Weights of a small GPT-style language model, trained from scratch on English Wikipedia.
Size: width 64, MLP 128 SwiGLU, vocabulary 4096.
Architecture: no position embeddings, tied embeddings.
Training: a variant of Muon for these matrices, 138M tokens, 4203 steps.
Each number is 128 + 32 x the weight over its row's rms, rounded and kept within 0 to 255. Layers, rows and columns count from 0. The size above them is the row's rms in percent of the matrix's.

# layer 6 attention value, 64x64, rms 0.15, rows 43-63, columns 0-63
size [ 88  84  85  74  96  89  80  89 101  86  90  85  92  77  79  90  91  88  94  85  84]
[[113 156 174 109  98 161 103 169 131 149 197 112 151 125  87 140 152  94 165 156 141 107  94 154 132  79  94 129 145 104 170 115 201 120  80 144 133  85 141 157  77 133 120 144 141  67 131 122 174 152 140 128 100  80 122 187 166 134 106  55 130 110 103 167]
 [ 81 189 182  63 102 118 179 109  97 148 178 147 142 128 158 153 100  71 122 140 143  84 145  90 111  81 118 161 120 199 138  87 115 141 118 126 125 138 161 131  80 145 111 155 149 128 123 167  94 127  98 107 134  90 169  47 130 138 141 125 155 160 180 127]
 [ 57 132  80 119  83 127  95  93 115 117 120 126  93 116 172 121 110 141 145 125 131  71 116 132 133 102 134 136  96 113 162 145  66  36 126 131 147 186 177 129 131 113 121  94 146 143 155 129 155 163 139 109  88 149  89 202 115 150 119 144 169 196 159  91]
 [101 184 131 129 194 127 113 161 212 188  78 124 119 121 120 148 108  88 142 179 121  97 144 121 172 218  94 140 160 105 124 129 131 174 158 119 147 185 119 107 116 118  98  93  95 128  92  57 136 128 135 101 117 162 160 115 106 117 140  88 118 130 122 105]
 [ 93 120 135 111  86 130 178 172 128  68 112 130 126  91 143  66  53 134 127 170 124  80 161 171  75  96 208 156 153 115 108 139 146 214 147 132  81 116 120 140 150 117 153 112 136 127  99  97 162 148 124 134 169 139 106 152 148 158  78 135 149 130 120 107]
 [151  76 123 165 108 168  92 136 151 130  45 113  98 154 145 133 128 135 107 153 134 130  89 157 121 105 123 124  84 182 128 152 159  83  73 102 188 100 141 129 101 142 169 107 201 117 161  67 119 121 140 139  82  97  68 157 127 161 126  99 107 127  93 176]
 [205 120 107 126  80 131 114 110 128  61 154 124 163  80 126 115 138  96  96 206 147 120 129  47  92 175  91 113 170  94 129 111 100 129 132 151 109 136 115 131  98 157 118 137 189 111  87 113 118  96 152 154 132 167  96 148 129 112 205 102 159 130 139 158]
 [ 81 161 128 162 103 149 151 127  79 160 163  78 170 135 137  89  87 125 132  88  96  98  89 149 105 251 126 169  82 167 136  90 168 147 129 101 133 138  91 140  99 117 174 145 137 122 145  70 162 115 102 159 116 131 140 101 145 150 126 158 128 123 108  84]
 [104 102 146 158 143 204 141  46 106 110 109 152 128 175 117 153 119 138  95 138  90 169 124 106 135 136 153 161 154 111 137 142 149 105 163 150 124 116 138 126  84 147  79 148  91 128  84 103 167 137  62 106 148  68 184  99 132  97 102  99 186 179  95  91]
 [175  70 148 107 164 147 141 181 141  82 120 137  81 115 121 145 121  85  93 140 145 104 137 162 148  61 120 184 149  90 103 106 101  77 128 104 119 131 108 132 149  84  51 128 103 151 107 148 149 102 188 160  85  80 141 140 148 165 133 123 170 145 125  65]
 [146 149 144 149  41 157 129 112  66 158 127 101  56 153  89 158 116 100 157 105  79  81  93 149 118 170 128 169 138 149  84 111 161 123 152 153 125 173  93  73 129 140 162 136 114  92 113 170  94 141 150 153 122 133 160 115 131 155 136 115 182 154  89 190]
 [186 126 122 126 128 134 129 145 177 126 148 135  91 128 169 159 186  89 171 125 102 152 154 140 117 183 114 170 136 162 172  89 118 186 149 157 124 126 121 120 195 128 108  76  38 136 117 123 142 125  91 114 120 143 138  64 123 122 103 112  98  47 117 149]
 [159 136 130 102 152  91  83  89 108 164 137 182 122  95 141 131 169 117 130 175 121  98 155  86 185 130 125 174 169 193 169 174 111 112  95 111 120 113 143 115 134 113 103 128 116 124 100 133  82 112  76 137  89 121  85 165 149 103 191 101 115  40 129 168]
 [155  94 125 129 127  94 101 123 184 146 146  44  92 129  94 127 138 160  54 147 145 123 126 175 116  89 159  78 104 116 130 157 170 157 127 101 111 138 122  82 120 142 102 111  53 168  89 153 129 158 112 128 152 212 105 129 175 114 126 121 181 121 124 163]
 [152  95 152 109 169  92 159 136 137 203 108 161 168 148 166  95 135  89 153 101 139 107  98 131 139 122 130 131 150 111  85 141 124 150 132 156 101 136 126  79 105 131  96 113  82 127 140  93  76 172 137 171 115 205  24 141 160 104  67 102 124 128 152 125]
 [127  93  81 108 116 191 164 106  75 209 127 183  88 138 146 169 176 119 137 151  94 168 113 121 128 107  82 135 172 170 133  91 140 163 120  89  96 212  84 176 104  87 115 120 118 113 132 122 146 111 107  90 107 133 161 122 162 121 162 122  98 129 147 122]
 [182 139 133  47 143 152 105 165  79 116 141 167 101 165  99 100  59 179  89 136  92 132 156 116 120  85  90 113 115 103 151 124  93 127 143 115 179 129  90 132 180 134 117 149 124 174 131 125 124  95 106 163 168 147 195 110 117 141  92 202 130 124 138  91]
 [113  93 106 103 130 102 106 155 161 156 102 109 140  83  98 126 105 160  95  96 122 115  97 135 122 123 112 188 186  91 106  79  67 146  82 117 171 116 101 147 187 136 150  97 126 190 198 170 100  79 148 136  86 171 129 111 125  92 140 127 148  80 169 155]
 [105 193 135  84 130 141 155 146 120 171 122 157 120 126  61 118 105  86 100 119 165 180 104 133 138 118 143 111  48 156 156 165 120  99 142 127  93 102 149 117 176 139 156 116  79 113 128  65 146 103 141 128 170 137 127 141  84  86 123  85  94 128  36 153]
 [172 130 128 111  90 115 129 179 184 104 165 113 104  83 151 142  83 122 108 139 109 180 114 123 126 131 116 122 149 175  71 151 120 172 118  90 173 122  59 170 153 135 108 180 127 147 129 154 169 137 151  56 132 140 150 146 204  65 140 164  97 139 127 139]
 [182 154 156 125  63 132  95 151 153  93 105 103 146 104 170 150 179 162  99 156 113  83 172 164 163 120 103 106 128 106 143  87 121  75 128 157 125  68 131  86 110 138 112 125  57 136 165 124  65 113 124  99 122 120  86 137 115 163 163 136 130 194 114 183]]
# layer 6 attention output (transposed), 64x64, rms 0.141, rows 43-63, columns 0-63
size [ 82  79  86  78  87  91  84  86  86  76  83  85  84  74  81  84  88  90  93  85  89]
[[139 141 149 156 169 102 132  96 102 121 113 113  94 124 150 212 150 127 129 142 163 190 167 175 155 130 137 129 131 147 129 145 110 116 103 180 127 119 140 102  59 151 110 108  78 118  42  86 156 193 123 154 104  73  93 103 134  71 128 160 133  88 122 125]
 [104 158 133  83 151 123  91 171 154 109 131 101 108 122 151 191 102 173 119 168  93 143 105 141 174  97 138 145 137 111 150 159  94 181 139 143 147 129  81 102 123 137 131  96  70 132 100  33  84 139 144 184 110 155 145 206 186 117 145 121  99 136 116 128]
 [129 107 105 190  89 115 116 208 134  84 119  93 133 138 130 114 104 139 105 162 160 154 123 108 173  83 100 116  64  62 108  97 127 115 158  93 117  94 136 189 132 154  90  65  90 115 106 171 135 175  86 130 122 117 131 140 167 140 165 128 153 182 163 136]
 [126 148 151 112 152  93 122 153 107 168 144 138 191 176 142 162 163 159 140 130 124 104 107 148  71  96 116 123 160 166 127 180  81 136 154 113  82 111 147 140 174 156 134 181 176 209 170 147 129  75 102  94  94 167  90  74 122 162 163 124 105 132  96 137]
 [137 179 106  90 124 159  92 180 113 105 152  87  80 202 154 154 120 159  67 140 165  90 141  99  92 141 151  81 115 151 176 111 108 143 171 135 120 151 122 141 111 164 124 101 238 138 166 142 150 144 118 151 111 137  96 137 120 118  83 152 128 107 102  91]
 [141 112 117 108 105 133 137 116 179 178 118 131  55  96 171 118 136 123 190 124 188 129 133 126 128 165 125  69 133 119 147 128 108 101 132 158 110  86 177 173 154 100 123 138 112 148 107 169 131 195 118 133 139 126 111 146  84  89  83 134 157 109  76 227]
 [ 67 134  85 132 130 120 154  88 146  94 171 224 119 132 149 165 168 147 104  90 142 136 130 134  66 163 102 106 192 132 118  87 138 153  92  87 127 168 157 138 141  98 101 138 154 199 144 129 115  78 122  94 113 117 134 188 133 117 131 111  99 154  79 107]
 [111 150 117 103 153 213 133 156 131  78 132 140 125  94  83 118  91 173 113 168 148 144 113  63 150  68 149 110 143 113 116 103  87 144  95 147  93 129  73  99 166 118 134 109 122 183 120 137 156 182 175 149 134 113 168  80 101  82 154 105 144  89 158 174]
 [143 117 148 133 109  99 108 111 146  97 121 118 166 156  95 182 146  93 143 141 129 109 115 179 123 133 122  93 170 109 115 179 180 129 160 124  85  81  56  98 143 117 152  84 238 131 148 127  96 153 151 138 186 140  87 150 127 104 127  99 137 113 180 174]
 [151 113  96 164 110 137  87 105 104 152 137 105  93 148  94 203 176 138 115 147 156 193 101 122 154 145 143 106 148 139 154  90 106 141 157 142 171 120 138 101 107 187 221 108 150  86 179 143  92 101 145  99 167 151 150 173 112 163 132 140 138 140 194 110]
 [118 135 133 166 157 147 140 110 238 144 162 101  84 135 143 122 165 103 138 143  63 154  93  96 162 159 125 102 190 118 162 137 158 108 103 118 107  91 121 138  86 114 134 146 101 189 164  64 127 180 144  53 128 120 118 115 138 151 108 103 137 104 159 118]
 [ 93 126 146 121 126 161 129  77 104 212 157 133 140 139  86  84 153 109 190 147 103  73 147 154 160 102 101 105 134 151  74 170 140 119 131 107 135 126  75 109 133 153 160 156 142 139 157  71 127  56 102 123  90 147 145  83 116 110 127 112 182  97  67 102]
 [ 75  80 157  81 112 135 151 152 134 142 178 157 139  76 122 159 125 100 110 139 149 134  83 177 169 136 147 112  51 130  92 157 102 155 152 167 128  78 116 174 126 148 135 113  75 128 141  87 153  37 149 130 129 149 154 120 149 161  72 104 154 104  93 145]
 [154 132  95 124 119  92  62 118 128 108 169 147 112 152 150  81 120 130 221  94  76 123 127 142  93 188 153 180 137 137  88  79  89 136 162 161 121 117 177 132 141 152 158 152 189 134 166  92 115 117 148 110 109  98 126 113 113 148 157 177  79  87 104 104]
 [ 48 192 124 109 115 150 132 136  75  99 127 110 110 134 108  94 188 136 103 135  81 165 157 129 105 163 163 104  86 126 178  72  72 157 128  88 166 117 154  96 152 161 172 127 122 108  99 146 119  95 145 102 151 112 147  80 157 170 132 144 144  74  89 161]
 [150 125 177 180 137 129 110 124 150 114 107 115 156 156 167 166 128 126 122 132 121 127  86 143 196 123  92  72  97 180 128 130 136 100 134 205 103 152  94 130 139 115 131 120  77 115 192 139  83 109 154 150  67 133 152 122 123  73 194  55 126 106 148 152]
 [155 142  69 152 149 152  84 135 129 160  81  98 159 158 121 139 145 116 124 103 114 118 176 135 139 129 191 104 127 118 111 116 116 121  76 120 130 204 165  98 131  54 163 131 101  84 130 183 103  86 139 110 195  93 136 169  74 128 137 100 121 139 138  59]
 [197 142 185 110 131 125 146 114 104 114 157 186 120 126 156 147  92 113 168 127 107 167 161 106 156 116  75  84  99 109  88 117 108 122 118  66 122 113 179 114 104 131 112 140  40 109 206 117 165  74 148 155 139 142 125 136 123 134 119 145 148 188 117  87]
 [101 120  81 113 135 151 132 177 121 113 111  83 157 111 163 172 136  51 165  98 134 165 156 137 115 127 141 195 151 159 185 185 157 137  55 109 195 109 136 101 142 145 129 116 130 135 117 102 132  98  95 150 133 164 155  89  70 127 145  93  86  79 115 137]
 [116  91 134 112 121 150 102 156  86 153 120  86  97  91 177 157 128 118  92 105  91  71 138  85 126 172 133 134 120 105  54  89 136 151 153 173 148 151 144  58 138 116 170 117  87 119 149 162 154 109 107 133 131  93  94 127  61  66 182 184 143 127 122 146]
 [112 135 153 133 123  82 147 123 167 172 150 131  74  93 164  79 142 116 132 168  97 183 178 143 119  74 153 144 134 111 104  67 129 118 106 106 192  97 179 115 150 109 143 154 178 169  41 118  95  85 179 113 114 136 135 158 111  92 172 126 129 119 136 133]]
# layer 6 MLP gate, 128x64, rms 0.195, rows 0-2, columns 0-63
size [ 99  99 117]
[[167  85  84 153  79 125 119  82 149 107 148 131 131  85 129  67 167 164 103 121 134  80 137 107 116  74 127  93  86 129 153 117 108 154 209 148 136 128 192  83 107  95 125 119 142 100 143 109 116  89 120 128 101 142  71 186  87 135 149 166  77  99  94 126]
 [143 110 149 152 115  88 244 129 127 124 164  94 168 104 155  84  93 129  92 142 154 115 116 134  41 160 123 151 141  73 163 160 119 176  99 112 164 110 137 175 107 172  95 141 139 135 173  97  89 111 114 134 117 153  95 143 129 152 171 109 108 105 155 122]
 [201 156 186 120 136 150  87 168 154 116  80 108 117  52 179  59 123 154 127 133 110 136 128  98  98 118 109 129  92 147 132 155 123 101 188 102 168  95 107 104  62 134 145 160 168 142 166 124 107 145 171 102 105 155 140 128  95 116 193 127 131 117 132  91]]
# layer 6 MLP up, 128x64, rms 0.193, rows 0-1, columns 0-63
size [ 90  99]
[[127  90 167 152 143  75 144 125 100 196 189  74 145  82 107 138 114 125 164  99 153 165 144 135 136 135 113 104 128  84  89  98 174  93 129 117 128 183 170 135  88 169 157 118 130 141  93 160 119 111 121  96 110 105  97 150  55 131 207 164 127 160 164 138]
 [135  63 131 149  91 114 162  94 177 142 124 166 183 125 105  92 193 166 139 112  77 125 138 143 101 132 107 157 120 140 123 155 208 175 161 127 115  91  92  97 146 122 141 190 119 160  96 147 107 105 156  96 164 105  92 143 183 130 183 179 110 126 145 147]]
# layer 6 MLP down (transposed), 128x64, rms 0.147, rows 0-1, columns 0-63
size [100 102]
[[ 77 133 160 134 170  42 105 116 185 133 146 109 127 160 139 151 161 191 114 169 126 194 113  94 173 103 157  97 158 110  86 102 173 107 115 185 107 124 168 134 125 116 164 100 103 103 164  77  81 120 136 106 102 160 130 162 108 116 110 136 108  73 124 112]
 [137 100 200 105 146 133 132 157 122  96 125  99 141 142 178 172 114  87 129 172 117 157  64 149 172 110 122 143 169 138 136 120 105 142 100  98 113 193 161  98 112 122  67 125  47 106 104 148 156 185 163 121  63 122 138 139 144  88 156  78 151 147 155 142]]